python train.py --d_mlp=2560 --activation="gelu" --norm_place="pre" --positions="learned" --init="normal"
Each number is 128 + 24 x the weight over its row's rms, rounded and kept within 0 to 255. Layers, rows and columns count from 0. Numbers have three digits each. The size before them is the row's rms in percent of the matrix's.

# down: layer 8 MLP down (transposed), 2560x640, rms 0.0538, rows 2467-2559, columns 320-383
# up: layer 8 MLP up, 2560x640, rms 0.0522, rows 2468-2559, columns 320-383
down2467 098:147094068076143113131129105089144153149144136147122129132131127119147106134120119094151144137123138186111122150131176148126129155130149145147118122087124103108122141123113131170128137106098151
up2468 098:138118109128141097151144131083126119122116127122133120153148120148130158134135128190138110130152139145159133119138144145074104146108102129118120154142111134143123158124118108094159125151138189
down2468 103:085117094132107122103136170165079115193106114131129139150128124125157100139169154110126119073136134166101114144090094160156138112143140107138138128108079124066131141119090152102145133173079109
up2469 093:127158090125117120132095164114108137115147113148128144113115076126158129094121119115164154170130152080137130114119137113134099131167123113123102123126128151143155100105147136135153101146108082
down2469 091:138103157133131138119184106177156153148103153134128086129115143134126120159142147109119145092137102128118144160083138160106146149097168128141184174092116122150127111152140131161139149098173118
up2470 093:133118139163128154136136113133147124146152137154110119140118134164137129122115121099072135120125152102136150123094065125093123097161101135128144130127159131109118149145137095120100124135101134
down2470 095:150123146113119108124124126067141145159116132123140131131121154166145118119100154142129121107111082126130109099129122099117095132106114078127137203127137157113161143140132149129117099152123121
up2471 100:116110140100094127111107103148136104129096091143090144101099092115096160154111155182122110142118069151124096173133129162107135125215146141120090118121118120104125113117171106196146143070121144
down2471 104:125127098127107163120128089142119127111122145153119099091125076154135119123155133118156105113136139125090150117131116098168109152123137147125102123122138121111116148127136115175142102126137080
up2472 094:148144117173128140110119132089109108141111099135131127120099154139142131089105132168112112121140146108105153128122152105166096104139131084160157139161135180157129133132085114142144116129095146
down2472 099:106148149077140152128151095092114136119143106145130145129084109121138107177147119125149122157116103128067104154121127102115132143103140126079135124133113089141123137142110123094158150126126150
up2473 106:133097136101113148138151128123146153152114102079105116173117114149102132128092106157127138134151132150131107118093120132155136132116128131158085124148117117150166106128109148095115110134105095
down2473 111:142116157149128098114145125143091123115165140115126112129128102198077139176130118123123117138139099103151089107081136185123166091106117144131100161119110115095123120108144108126112147136119163
up2474 096:123144142151121110131142133138094103157180082113113131162122155095106111094122137157171082089124123147125165124163124106138176141098128102117134140152156136162110112174145129097133117144110106
down2474 096:124116112125088171102154167132132123135105123124110156137089133113125171084126119157170150138142146130154145125110149095155105094155089150104063178127116148144167121158163161099140103101172121
up2475 097:109108134164155141141091133148104113127124131131144130138122148134119119141128148152138135120116172183143126111151115116146094117121137097153136122139100158147120122133134098116137120097126137
down2475 098:156119122122100133103138125107130131117109144121135136141124099097135174161106133118105098111144144124117133105090076144132143156130138109114169120093165111111150107168130113148122088110115110
up2476 100:107128165115149048117163141125107130176137123118154127170120130143153138111125142116121117152155123095141117124121127109087139133140099156138140111122118125141130162152137136132161140156139118
down2476 099:131135114145134167143113126128115153101134124106146111099118141128084133152098154140102131152146174110113117083098120133133113079139148067144137146130096128160141093127141119100143112110117097
up2477 099:148114129175123163142155071073076176130172128146165130141143109085113105150126114102117103125085097111126135116099071119147071137110128155100107160148138148138093100145114097133090135114140113
down2477 097:150138131115143133152115088121188149124121149094145145110073194147086119120177145134177142115102132151136157153169142145132146140117119124150147173142131122121177109157079149140107097142160096
up2478 101:113153146125119129140121161137110119135121122125158166120173098097154175182116122074146107154165147153127138156101107123114150145133120115142088134112144137141104136128178097123167094110128111
down2478 096:096132150115141135150118130140120103082068142138079153092160146133178104115113161103107135123084124140138163134086117155127176108092107126141176160118099178108089193131110107132125123136128134
up2479 098:142113092096114117097128136141164167117112159080102083159146165105169133107127126147107128160161100169132130103162095180111156158160109159157138156140193129110132130097127132145107117137113169
down2479 094:093107150146154106140123143109105078116084180108160134135114115150138113154107110076145175150139116128162130092118145131139134142101094103136133105112099141149161110155105138086127155159137146
up2480 101:145123113122096158100132124161137101061124098102146081152134142132145121153103101116145129158102122145140133129130103108125083109119099118118163144132085150143158113116143136125090108074122140
down2480 101:168102116129131105109126128121112145135125094094140117152111118137144123113098097128133102130123121196145123140080143134116118154116109112079117106115161178163175131102104155123072071163121109
up2481 101:122105118117128160156147119129189128115100170131126142161076097144125119098132082144109160144112131141157147089145110162153088104144131141144093151166115084178131102163127156126128149174157144
down2481 095:122114176080119154110130154147130141111081161147121141118161135122155119146137107140124123061088126137144121097103135135128135114153139123120107122175134108135161136134105120137140126115087171
up2482 103:143159173128124160094066108148141140111125121099137103124132167123121119112140133154134118119116152136151125151153164126112094129135115158110126127155131089120124135126144158119094088115137083
down2482 104:122149150166091130089145097122110156147117139169137136146138136109126146144132147129151170097095108128134125127130147153171126088131134111145096117139097145097101156146100107108094122170131082
up2483 132:128109127127138163093144125123137154150147124128133164120128080125108156161157139101158104101158133133123136140098123104146109125116119120124144157071140188134125163149116168165091148161159101
down2483 139:111115158079126154143150175116129121124111141145133148118105088170133098155127159116136132125126167163140090126131143142148101135126108127127124154108142127141133148128128167132100169150165108
up2484 097:132096086131099131095142169115143167117143088144153128107116079097120127173103121136146093118118170137156101096149132127148137111150153099115146148118145156127097103119103122104135155139157120
down2484 091:155175135152115108165110134125092090147126125035100097171117161139115129093192125149141175132100073110110166126104116106125148172127093173141144138114162112148156147139143149167137133124104121
up2485 103:059132134164121099122092084115137147104121120112113131131139149169117161110111092125103165106161127134106128143105159132107101089142209133087155130128106130145100142124158128149130129130127123
down2485 106:127134102133138101140121126175148124110164113130131125118114130128127145107114146151127135145123144115147143159107133146143103157089143123115158120143144158100156160139123094101126121105105117
up2486 094:168128111143118123117152164141136132126113145132097153097137097157107147083104070133129101088095161130143143088137099080108145140137098120106136106113104118074137122168126136113157122109153137
down2486 098:149105115116098146141121115108141129138148120177139147092121167129128150138114127144115131102125098096169132117115165134135129153126104182145107143128120113110128158096119160121142116121137169
up2487 103:142079121102136155091142163144140127107149133131100138108097133121136120103116144080127117156145132156115135167121170156100138079131146145118166096143159118137099134091116133169142142119107191
down2487 104:105121142140091100138094130097117097123143131132117123136115151146122146108096136127133084140086102172136115105108139159138179105143104110116173110151134131165098091130105159119162154154098118
up2488 102:110163136078089163151074129104094132134141112164135132112130202111185136106100136130145133069149143125127130145152144091123127135136107104164106142140121131154129128171118118106129181111109134
down2488 110:116120109106127148140130161103156150113118129137130147129109167129139132111139137143147088166123109099141183106133122132158147117113145122127128123155197111100142134135135137073093100135108150
up2489 104:122116145086129137155117130092128125111115116117099150105154083178095113140103157161159113118118107153173124132128123120155098127111114137132071119130122129146186110146128106167121152140126135
down2489 098:161144114125122130136138157117119125102138118139116101135156122081134090120079132127144134098119118124126114093109134177142146084104130095141168122101139122150130129091073153125070129111119101
up2490 112:090159124113156113156104164122090141116137095185164152164134118131104152155125133155118142141116120114114096106103113120151164167139105131133179135101119115166096111170117151125150131120130117
down2490 118:110130058111119172137087157126134151107113126161140130115189105120108133168125161131114135148160128151103126132157083154130160127165127060136159158112148068100147087115120117144130117140080100
up2491 092:122156096144141147117115098132126158105116136134127117117158177123088120113144156123146150143125128124174133145128100161128140190135108086180084132218153121136138179094155133106095148113116109
down2491 099:120090132104156105102124177121151121097120134137169169131157146156140111107124131131151123100148177142109148123151103133160159153153105129116151176149131124111086146124155176106108143156104137
up2492 102:144123147092097116121132116084151132144152116146104101083122160110096121167096092117113111109074130093127142144127114147135132092089150177149130080132131124125108125080124139134102097137081136
down2492 104:118089148147140104129140167105103114127136148132144125131113127093173089158151192136155176098147151128091182105140134117135099123125096207113179145113151139124131146085167108164127114127145091
up2493 093:143100116072111099157146128125179122138128125132133163146142111156115135155140110122171116138103132155129151152114102122112154127142123101118150132132135077099149137112128113144138183112128094
down2493 091:166168140215128130075121156082090158084112082112121059127108158102140093109138135127082132114121138113156097089162127111142088126116173154102078133151155142168104154125150148139101117146127121
up2494 090:177036102089120141097161117140138122113138081092125113160141098111106121075137149149144126074123117073131136127162128135103143165141122161143096098121154159139127137139046128148115121136135133
down2494 083:101136114156115116133088155144146151141152131119105141081037119112123153128160126109122090162112140156115079149098162202090104100103138136097146124149145122117181147116131140136164142148130068
up2495 100:157112136138122119100098190109170142096137173137184134171134132154178145123166166122118111119150078169081121144153144131125113141100156132165087136143109159131146094110150136154109118098167147
down2495 096:147155140150119128138167159180113145094120125084103155179118109120153145102108163133149144108118163105145142122163086110106148183138155092156146123148119124152146112146183101130112132111133131
up2496 098:145130147163125187158133151159131163083141135085126153114105179110164168169108140137080133112143124103118116136101134119127115127128151142129132094097110137124112101130170108146093164132120166
down2496 096:149108158130138120155133099129126094122151079102107142111164129097103139115156099140105086150128140170168131133096121100125141138108121141088131145165149136182160137111109091140125092152146122
up2497 095:134141099114089136115101125146146119157110107172175097086151101154140089128116120111120117188111134085122152118118138122121101129114142124137164143097117140099148128113121126114154145089116098
down2497 101:154122179114112173139115138099146187114142098074131150149106148125173101107129138134169157119129126146132119155139072130138107144124090108150121134133157165189112126148101135127121130109120143
up2498 096:150166101099095143148104123100149128131106145105113129080152109112132140134182095114106126109107145104139120118097110097092150151130086129130162155149112130185147158062111158119142124184167122
down2498 102:134094157133163150133156125152113158076114099153105111125137173115127151086103113099112097132129134173148112139121122148157114187095170157121117117114100131128119115138124120107095105136125119
up2499 104:119136123102089138100123137126070154116169137178084137102118103147126132149145138137102074082095150156101110131120085148129116138118143173097097113135153159129107103137160124114149176131117122
down2499 107:157172111068116141104100079143197137079144109121123103152120092107147102118141155106131157145158072064146136126145112118105125126126119135159157140086150118147140106091151128115105103154111150
up2500 097:116142108109128101125131122135127148127114124149136123107113098146139117139119124117149100105150135173106131122135088138137113138128100175121128118123101128154103067115135137141146144141145159
down2500 090:137105190149132188091121148062125142145129115156110168120162124115068113128107108141108128154160147128104127134133144122120168166138102122122116114153111128124144134097080116140130126120111126
up2501 092:166146142137151110107119133111115126113140143098122102165157114156161128120128106152143119129147153103114143106132175148164138118089126129126124119129137097083166095152110119155102097159132073
down2501 090:133151064110133145109135131132134125147151146088157135137146127132071127110102158128083089126164099140158162122108154101140130087130116158107089131124160098142130178088156146099155103148146202
up2502 096:104119106118152130125131114160127117121167148105148108137142134102112122125104158148124160115132117106142121166124136086118144131140109136097118098124102112102132119101126107146152153081121148
down2502 099:114119132113080137146171136147145152171137119140102078166143133101067121152134101093145114129087144124160140163120140116163135124116119153135108112140161141125118101138121143157127154144124121
up2503 109:081140125149164128090101151119115124121114120134131113126121148096097099117110112095107094098148112109117084098143155151130131093126103118134131091094170073127098142141129134125134088171145148
down2503 111:128088129122140086126179123174147094118146109108109138134109111075150108136119099116117110110136135089126147155142130108138123111138115146151112123121160069108151110123164143112156131156162130
up2504 101:135105091153152119121103113139106149136121108139133155155156101136126130113092147139108134114140143140153078142100110118119120105137108158105131111157131137131132127130174106120151127151121070
down2504 098:164129101143146105100101108146122159101117095118098116130142149122155149125122132099131061138153126134120163121128132113126138136115126114141096132130116092148160139138124146140105093113155143
up2505 097:128146122107168149116147143094166127121173113101084138143081166145113114131092164111117129096129134124124139127119090142102083127129126109139131129130143157099114127111146120084160130090126107
down2505 098:138140080112096138162135116143114104127122148155134137129150087151166137109119111122160169108137160171118135153156145123144173126139112153114138139122129116133160099128113122126177079145158144
up2506 104:128126156151105156092107099162122116145079130156141124122124142111165127111101122117090124065130137156116084058117109113100127111145117118151123113139170154162118140133111131103171112111094140
down2506 101:144159089116142143151122101144112094059137154152140170173119172143146117079149152181128119133132122102129129142145146142143108099136141132074125126142160146113151129101138157171183150120178088
up2507 097:102096127142117169156133108163133134117126130144107131164130071125118123152091117164148102143098134140102143138148129143115095139112136150100082147130171129095154060127143140102127155131113119
down2507 089:128154089140093154131139096126093151105149127098134116114139181158135052092139115099154131137170119109139144102135105102084121093135096127132166118140102147141092155140167110092116090060167136
up2508 102:077133124114148151137142156131127102107111072155125156156134111107114144144118126145093142116116139116099094133111094157091113146098162088063127102103151108154113106117133132098153141123118064
down2508 097:140095126111108096077158100157151148158142129090137132136143173151102124155112115145127098127183146136117101137089147121100122123136080119136160129137105089074104122070189066128103149157166101
up2509 095:139130113107080157105180111176132119102106135133206152128091098104098090170113134119125141127081152070138129125121121168128083115149132139135136110162121104163153163097166120136107121102125093
down2509 095:090108153166142105131088081105078099133115112114087115164130114159130137142121100137097120099117098162087091133120089113116114101087141129131153152089130143116113093141106105093143166160132185
up2510 098:172139094118145143144115173140132145092105146105135138090078147094127102158109117108151151140129114161140103148114120099125119154104072118101155117144151143131139121163154098160091139164144109
down2510 095:094156116141145180159125131141099126169125124114123149116100105132128128154126121144103124132092130147103116131084153132122149115129134102081107097113160119131175124129182090151137155113076061
up2511 102:091095108134126108110123169142140159118178126104114114142142149128114113153185130089158119142128100150141153110126126115099124122141102099087158109109156134129143116101144133147142184143127101
down2511 103:143127185118098156142145143115123115140129116182088125132136123154083116129153129116092110151111181136162134133105159186116128110167133128137151093125121107099136159139132137152142130121140116
up2512 099:154130127165134113122100109115162119113133110107123120125155122122145103108123165127131161135138097152126102150165101151119134125099104140120069145167138128156126114111127144131123107124159112
down2512 100:117118155084122119126111138115119114152119095148109121118135170131118128167096116150143124151140151131166118113106144124074113108153136123146150125151114184084144125124140103163133137175169111
up2513 107:093170112161106143146101125100064167128114141156094126141117151115085163138073084118118121111138148108113110147158106142139087135118163084129133098078132127112112093143106120148126120158131115
down2513 107:121101104099110124156161157153131133145130070153120119091150169119165135106130138119131141105087157131103122147087079108152157139119104105136122091115119104115157151138108118071145115136116125
up2514 097:134139135134133095169120144092093142072141099160150126100095127104100156116088131135189133101129152135154165128132128156136123092133118121138085132115140141150124108121116135159128109111069122
down2514 096:147123112174073125149129149166120125103130066095159109142154162100118138121126117098121159107147102120108137149082114109131108090142121135112131137125119143089109146130101141123148135144124129
up2515 102:109118145098126122170126106134161156114101123129137135103119112163107134135129102134121093116113152180078156142110149115109127095129125155164147168178168148153130134150154137127120143127081084
down2515 097:152153081157133130146154099172139102146094111092115126124121124145157099111082150099153134137102145092121154136143107083116177113085123125123089174077131107157138141133100172126098163112109122
up2516 105:148105083100131159154142129114072163144126149127117123097138103145115134149120124112124146108154149178176132113122131096155102121119112119149142111124126175089142167114146112118135101096101135
down2516 114:139144154123164177162168112152106122152124160111138128114173113160143098107098147113147147120148107103115114148118122140154114145137114138132113131091131137170147080129125166137147153102145103
up2517 095:105160127118134074088123142112135166136119139132176135110114120105131153096116142137147123120117163157129124097129140129101102162162112117126162121112127164153135108123114140109181123085114125
down2517 094:103098180108141138125170134171134147120133133148149168141101138131144116133137103171154104180144109149098166117123145133129119098109122086162099103146151148151145131157131156114152144170158130
up2518 098:100184126124181132149113132128148154084143141109164125114164094179108115092122139137116174109132093154118074086119131107095158132131126133134134148154099145165136109120141162129132195111153143
down2518 100:131136112131084144152116134105124115170139102158162128090150105124132136105165169146118165104134118127146169142144104150164116142137117146099134111156134162106128153161155103154161094133135119
up2519 096:183134126192127100133108111098142148148173085134163129137112145143138106129116138141109160141123116134158139150136114102179113181164157144142146112123102152090128143144144124145164101173089127
down2519 103:139089138130119116120144133145098124112145150131127129113151107118132135185118136127158137130158116134129123118093170131130157146081113110106131138122136173092129177142065183083099098163122103
up2520 107:152129143181146138128144111116080169118144136136103141128101128107148102118126131121102129145106154157182132109116126140089102127153128157141114166089102130135180106094152156133139148124123162
down2520 107:140107082134087170100107093090141104138151095128103138151111077128086165129150116062126156130095160121111116128135145136143131107146089109093109139147096103154118149143107151151153105095140117
up2521 102:132150089144153138159140094156147109166107107114163155132097094118118120139122127084118152135128088124140140082141105142124106130146113115119122125160163161155119087114152097149116150121150112
down2521 097:132128078139119086139171119155125093113185170107086148107127129142117142136125137131151075119096164084157114092126150170126141144155147102137106138123149090134114126101118167111165151122132091
up2522 101:140138121112149120150082120163107108153116111147101139131101083145135047163124110160142107130093182089151165139097100136143103182095187113106110135073083161120103137109117086120123177153163123
down2522 094:088135126137120191131172115104129155106117143119133100119140159138084147106140125151071132127167106153137093137163104110096159094119101115176124128134177103104148120154099137075176124102138100
up2523 096:124129106169178131137069107175063151126148091154148163158146154135085142136127132143143134127152135199132142121157142116124131165157134131112112144139100117100124137178168158136124127131096111
down2523 097:085116118128116153153161140147113134151080121106151140131136116132143119114112119110123126139100102124112123106114122183160168110111110115132161150121150132136138100135117132103119084113177126
up2524 100:112120114138137153094156148125131121110090104099094119124135122131165102104089173170103124095144115098142180121103124158127121164154163099154137127133107130140129122184079070107100144143144096
down2524 096:147109175154108088108104088170069112138122168168128133140154145176131108104158132103141138120152135124125136155139175079127119144133088132113101126082096129139114117114114101121117130136145135
up2525 099:136157105096101138134117135111147118109138114116140145142127145165115146151158164135116164094154105164127065133102126135158109129132107155113109134109144130164139130174107108115176140081161162
down2525 096:170160130130097065104117081139146157118130152130128167135084130137119134126113144151106146145113120116135119136094120114147132145140135170151113100143144131131124118155148118098131135105133110
up2526 099:117125136141139162129095141148150141090168149130123117133159113153113124148097130073103146143143101100118134160143106085096112135109127125144106126108086106146156107085145137130155098116109083
down2526 102:192101131107142093122124094109124129107122085125129164129126116159152130104122153180086125120161149150126129127132108123105159073121107142133124137134141106112111156173084157141150148125102147
up2527 095:135139120120143094153096155092093130120138130147132145137143113088190157128104110155139140145110122126164110137113152136075161136059113139148152126109136112119142134114064125121103099104129132
down2527 098:100121115141128112132131109089133106077097141129108126121119118131131117089133110158110118143153113084157155148133128136125153136096143113120098121147151085152132097149131108132104135114147126
up2528 097:124135172175155148095174127112179134107158133079112123145110125126069102146120155139144156115110101100117143118135151116157109138099109101150117146165118132132119124139168130120147153129138119
down2528 096:137071142082113141152120138124089111139118121171150076126130114138164142095143125115118098133143134113110143155169105122087163097137100133092136144131121099097135097116109155149152154169113137
up2529 098:142107127113130115103099120128164144120126101163077139129113136117138095127104141138147094112124129194096137096129104116154081161113101147127158124154123075126086111130128118146140120092139136
down2529 092:100129138144182126137123163127122112163120155134121152139139116141149090169170118155127127160162124158109136101155116167105117151119109106148118157128153165096133110158139132095137078104145108
up2530 101:140124096114125127108098162154103089119148069137113142154115148154138157120151106181113121158113103108108069098105144155120087119113143115184109150141127158145132128121135137090082131126072115
down2530 104:127127132097125092123169090179150129110066150080127148127143091171114130160120118132132113082120113131140143107160119147132103108091126145139106130135162165150143150147119135140176110127097099
up2531 098:082098103124185136136137100108128111148143142160127115103086137111126133126133125123113155086152129123192149168133127106122137142141120147149149129115139112096103149177156050171130168111116170
down2531 096:143118134142148157092124163162138138092111154137146124098169141135134146137161102093128145138131116099118123078100140127128150134146150086080099122122141114141142138115183178129128166149136159
up2532 104:115124172131149142144118089118146156084115120145111130130119134093140114088121133115101150109080096159081096135165102136129120175131147082154155126124159104142121106089109141162110125125098122
down2532 097:132121103141060147104106136149119154174130142111132123133126145148123139124171157147140156146096123106116113138073136116129146110062110123154123129160112133115159112122139121118092119106127124
up2533 097:109118133152091082142135193121145123102141144104124180100111096147137127126103122137120142137152144111129117140152133143134133109129105097136123143143130095113144123099161109132126133099129144
down2533 096:116163089148119145121134129137136127118146106111145119137132126113116110125152158164142138107142133132148164137158131094135118151186139146137115132114134132097138126130148125121181112172153083
up2534 099:163157144173092164159093103129120116122162154145178082131126091157126107133145130119125113122044130136117138120092141102114134132139102085141127132115122142139127118094135136142134146126132132
down2534 100:115068086120147146128149149129068091119150101131122142129112128079142127101128128113130119126164151119112167125186145152091126083124107165113113129133127119127153095127113132153118117176111118
up2535 101:098082156134138123090115151091107113101137135127118135132097119105170144097103113149096137114104163127098116098108109132114112156119125140145082130146167161151130178139111095104117115155113157
down2535 098:109099109123150157129139151135133111114167129152119132139096103147185086103104146124131085132132100111134138122095130140115105130122104117133118164139104131113152133165099154128090068122098128
up2536 111:127172085107106073141150082131107136113107085158116094112117105134111139121069124116108074179142125110129114173111153127130114153106164126104117145094125125124135148102138102115098123090125098
down2536 111:183144089087094114093134113103155120137126102117126113178136172119172122122133124095136125154090141119122142118144131136108095115108166140088084125110142125127111143135160134086136115119142144
up2537 098:132105113127161108137122141146119132128161104128127117123123148088150121102115124141143138118104172130147112093138134164076065132149118145127130156158134131168158121151102137141104133113137173
down2537 098:127112140069127135121154146135114172125130130135135149130094131122080124138097085124138136145140130117124152149105093184120154144100103145158132181106103124117122130107090123159118099103136117
up2538 100:163110120131174098139078136108115122138141127133146120122115122135108107155100078148140157134149131123106124122105114126096170127159149153132071153152109140148179163150153113109165157134120126
down2538 103:123139104107108157171127117106111085088139127127129113114155161118139130109144173110146138165136108157117194138141132125130104097168152118087099161103118155124137145098133135150151122110136113
up2539 100:109087092113122143095167112111124149117190103128125109169109107077138161119149161153180106088116136133109104150121087154129111152137113128126185117125138112148138117094131136088139147155137066
down2539 093:202125098156129184119067098124113098157108159149159138128109117124140115128147131112151113126130123135075112102093143089122163097164104079144126096160102159145143129101117192141088137121144174
up2540 101:121085103137152122136100145177140148122105124123173127107152104105146131153107127096097102124140130115115133046157147146111130152117152131084131131106110129138111129149124118090161134158150123
down2540 100:126084152084089109145131134106120110129134135159140127143146137147122137079093103131178133155188086118135100137133158112116111095127100130106125136126157119104129162188141123150107112108163163
up2541 103:134134127137139113135137128116114162115144087111118167117153118141150166095124091154109133126112125095117138141197097093156133120129073151136138108152117156134124157135109081149135122085098105
down2541 104:124150161124156101169152149129145083131112106156128151130097177143088112135103128110133107142110159119083109143119138116184135131160118149117134093170121138167122128085140140168099126057118146
up2542 106:139185134166082112164109131128106155167130142139171121129122136158154116133105125143109142134161126118166138114130126117117136180099087129147149090153167124123116124129176104141126132129123098
down2542 099:160092096155147103115082108105156107112085118139140092164143093152136168117163152078145118149122117127067115078134114130117147138122105120100129143098157128132114156134137101133145128123131138
up2543 100:117116131109093075111131134133130105092153149091131140099120107137144163172145117133149117155105140172144101145103213138138158116104129160130113146169105114139110115111086107141058096132117121
down2543 105:111146157137076117123146140115154129127120133150140093142120138104155080141103139112142145105127118115134066145113133156107127142108150143139130113113167167113129132112115121121129146127114089
up2544 109:144094140159147160093143138128128128114129185144142170111173106136089148101120113123105135106125141102127133098152087138163115140116103088166142128149108069100100106172106134137175125142110126
down2544 104:121182099147117137136137141101105158156139063106154088119102142114164108156128117132093110136122150158121122124145127156150124143081144136134113123146117095130179124114133082109135098171139147
up2545 096:145096117124205139091168116184151123151121158102112132091114144137087148131145096085115143117140136128119100106161139103150108095117110125117132124164125122126090130134144079152096122145123106
down2545 096:109106101111148120160178116168101109149129148146178136111145101131137126111110140123098146127079135132154154115121115137115145151146132101133117171147145127157119108125114148159107098126150093
up2546 091:151092135163130116099144142081157126132135103183162163120117118122088094116073132135127148124110086146111137125107169126125101111090144109115149152120119144100170123116125143107115145120137125
down2546 095:120071111132078155122139135138093120134133144157140113128112155130099125122108141125094111142140138108144148150122100139087137109129161152099088107159136127119090158105115163114137183125123111
up2547 105:148141116087130114109122112127126149130116135102107136158139130153097113132176095105105125084111165126118117131124080128097098168081114142166091107128150193166140166125163135128124155118132109
down2547 103:136141141113122170146091142091104072105156151164133098120119114121096120142141120162136120105126128141131158128185106112109102160138170105140150128127141109141130158163098114109107105151138118
up2548 099:145147089138113126117137136093107168141131120113150117133140149115058114135108130101149156170123126103143115113140104164115084125120148135157128108125121119138125144115074101124161136111128102
down2548 095:130136133141111164140138111128120102182133152135132166128136109119130170148128154152131108106139124136101147118135114147103132106129109143117154148134135120108109106122127158120124125119101174
up2549 103:134120125165140110154127092124088154050126126159110133116137106177123090143116115138127125131130128174127121086124160140136163125136074106105125090140126140155173092131163150087120148140100114
down2549 102:144096134118135103114144145141156160165076123193124130125110111150110128145152096139123103130197110099094127111113142165130172100136129128110138135146162088073105101100116149118146093139125120
up2550 092:160072126151144157121145107120122144129124135193115081172153095094108170124107115117113148140128155146068117163135117123141134108132117150112115143111149135092148117116129095095110098151144131
down2550 095:146134134121132119124105146125139114156161140133102158136134121095100101098127171090147114088113075098151154104133152153143111151109156123139125147072134124146138171148167143110133106151110110
up2551 101:166114078140138120128133103166178081113152141130142130122111108139108100102097121126121160116135150113165125131116135140126105123164118167128102137087108165178117112103118123118147155157129134
down2551 103:116121137102117107156169130151108157137126159104179123096139120124151129132169140187145089154119134110123141143104128149137172123136141095158106099129115140114151131153135092151147103123138134
up2552 105:113112154133167097107104124120089083139132136088105138112163119146080154177122108131140095130141122088100143094118161105150099122125145107108124115102125138161139130137120139130123104139104130
down2552 103:130147132107097114147146119163117111114126131138107098132123123138159073117127141115138104090125142129134142128119126131097121154107130095136148147160120100157092097129111138090117084124113085
up2553 097:106114122156121113116142131161165155139130136132124177085113093110096147099123121141124170153120122132104129134098139114099123130120128137150162139093151141104138191136103112139129147128135115
down2553 093:074101133132112173148106101120127135103144117111137082105183169166186149128139084158127115140108143168080141158085077097138125105120156131118169073194072104076119132120123139128141120099129142
up2554 097:130111111095196144126148110141148130115148136153138163122155115128116117088132076113159136119161130118111117150132126120150086122154118111149140092134130147121148123162109144133165115161105115
down2554 097:146102138093135136117065096116179153144113131150097117118115123117142137142113114114123118160174141141130139173063139137124116131158132134160111125074116079117172153143134167113133145138173131
up2555 094:129131171123117159165125095167122107072076144095114097096049131116117129151121087129115127098113099137169120127169110113147141127121096141118149153101103155116090132143104144155139174119126132
down2555 097:130106142125104172165113116139162128132162144126114140125075181116145129153113146100127111116102114111128111152128141127132115125104112103132103135099136111122162106123135154118123161114130124
up2556 091:087117111111100142123124093116105116122136125162116117086121128126067119109121137119147114146117161135125133150145090100118166096174188118152100082166150138100107153126091140132124112092153137
down2556 093:173115118112117124130125125160125075140116177127148119157115137139152140128084121144125135090139094138130160124086108132104071131118097159114129160107125100153148122147124143138099125174129091
up2557 106:109112111114152145171121107154092159135152148127153147122138161165107165090135142095162123153117143134105115089116153089148084121150091125147162111157139140156132159140126126118072107126115078
down2557 105:147113106157127163144159100208121140113164123109152114120149109097135128138132160145094123133128123063093139111100140185120136144146139113136127165147089129093146098154108107121130111160110102
up2558 103:117138127106122123129122140109128167146100105113092163105134087108105129136076153125114107131124146124117126150130161121138192112118122069115132116117122149107122126149172165107091117137138097
down2558 108:125112183133104135109103119166074127101128136109116108052088139108157150137176149157096125125154116078098141117122158133102086161116112148103108168149148125144127127135097126132133115135128103
up2559 104:121057125055133158097086117079098157120178144146105186097177149129122148123128128143114147126116120109159126144069125117124106131127159135128161100167134151103107117098129126110124139147166154
down2559 098:115142107149111095117115128120125113110135111139140097178094090075165135127146126099177084169116170104133118168154106156160137108157143135114102096168088141113118110114118126121147149149097102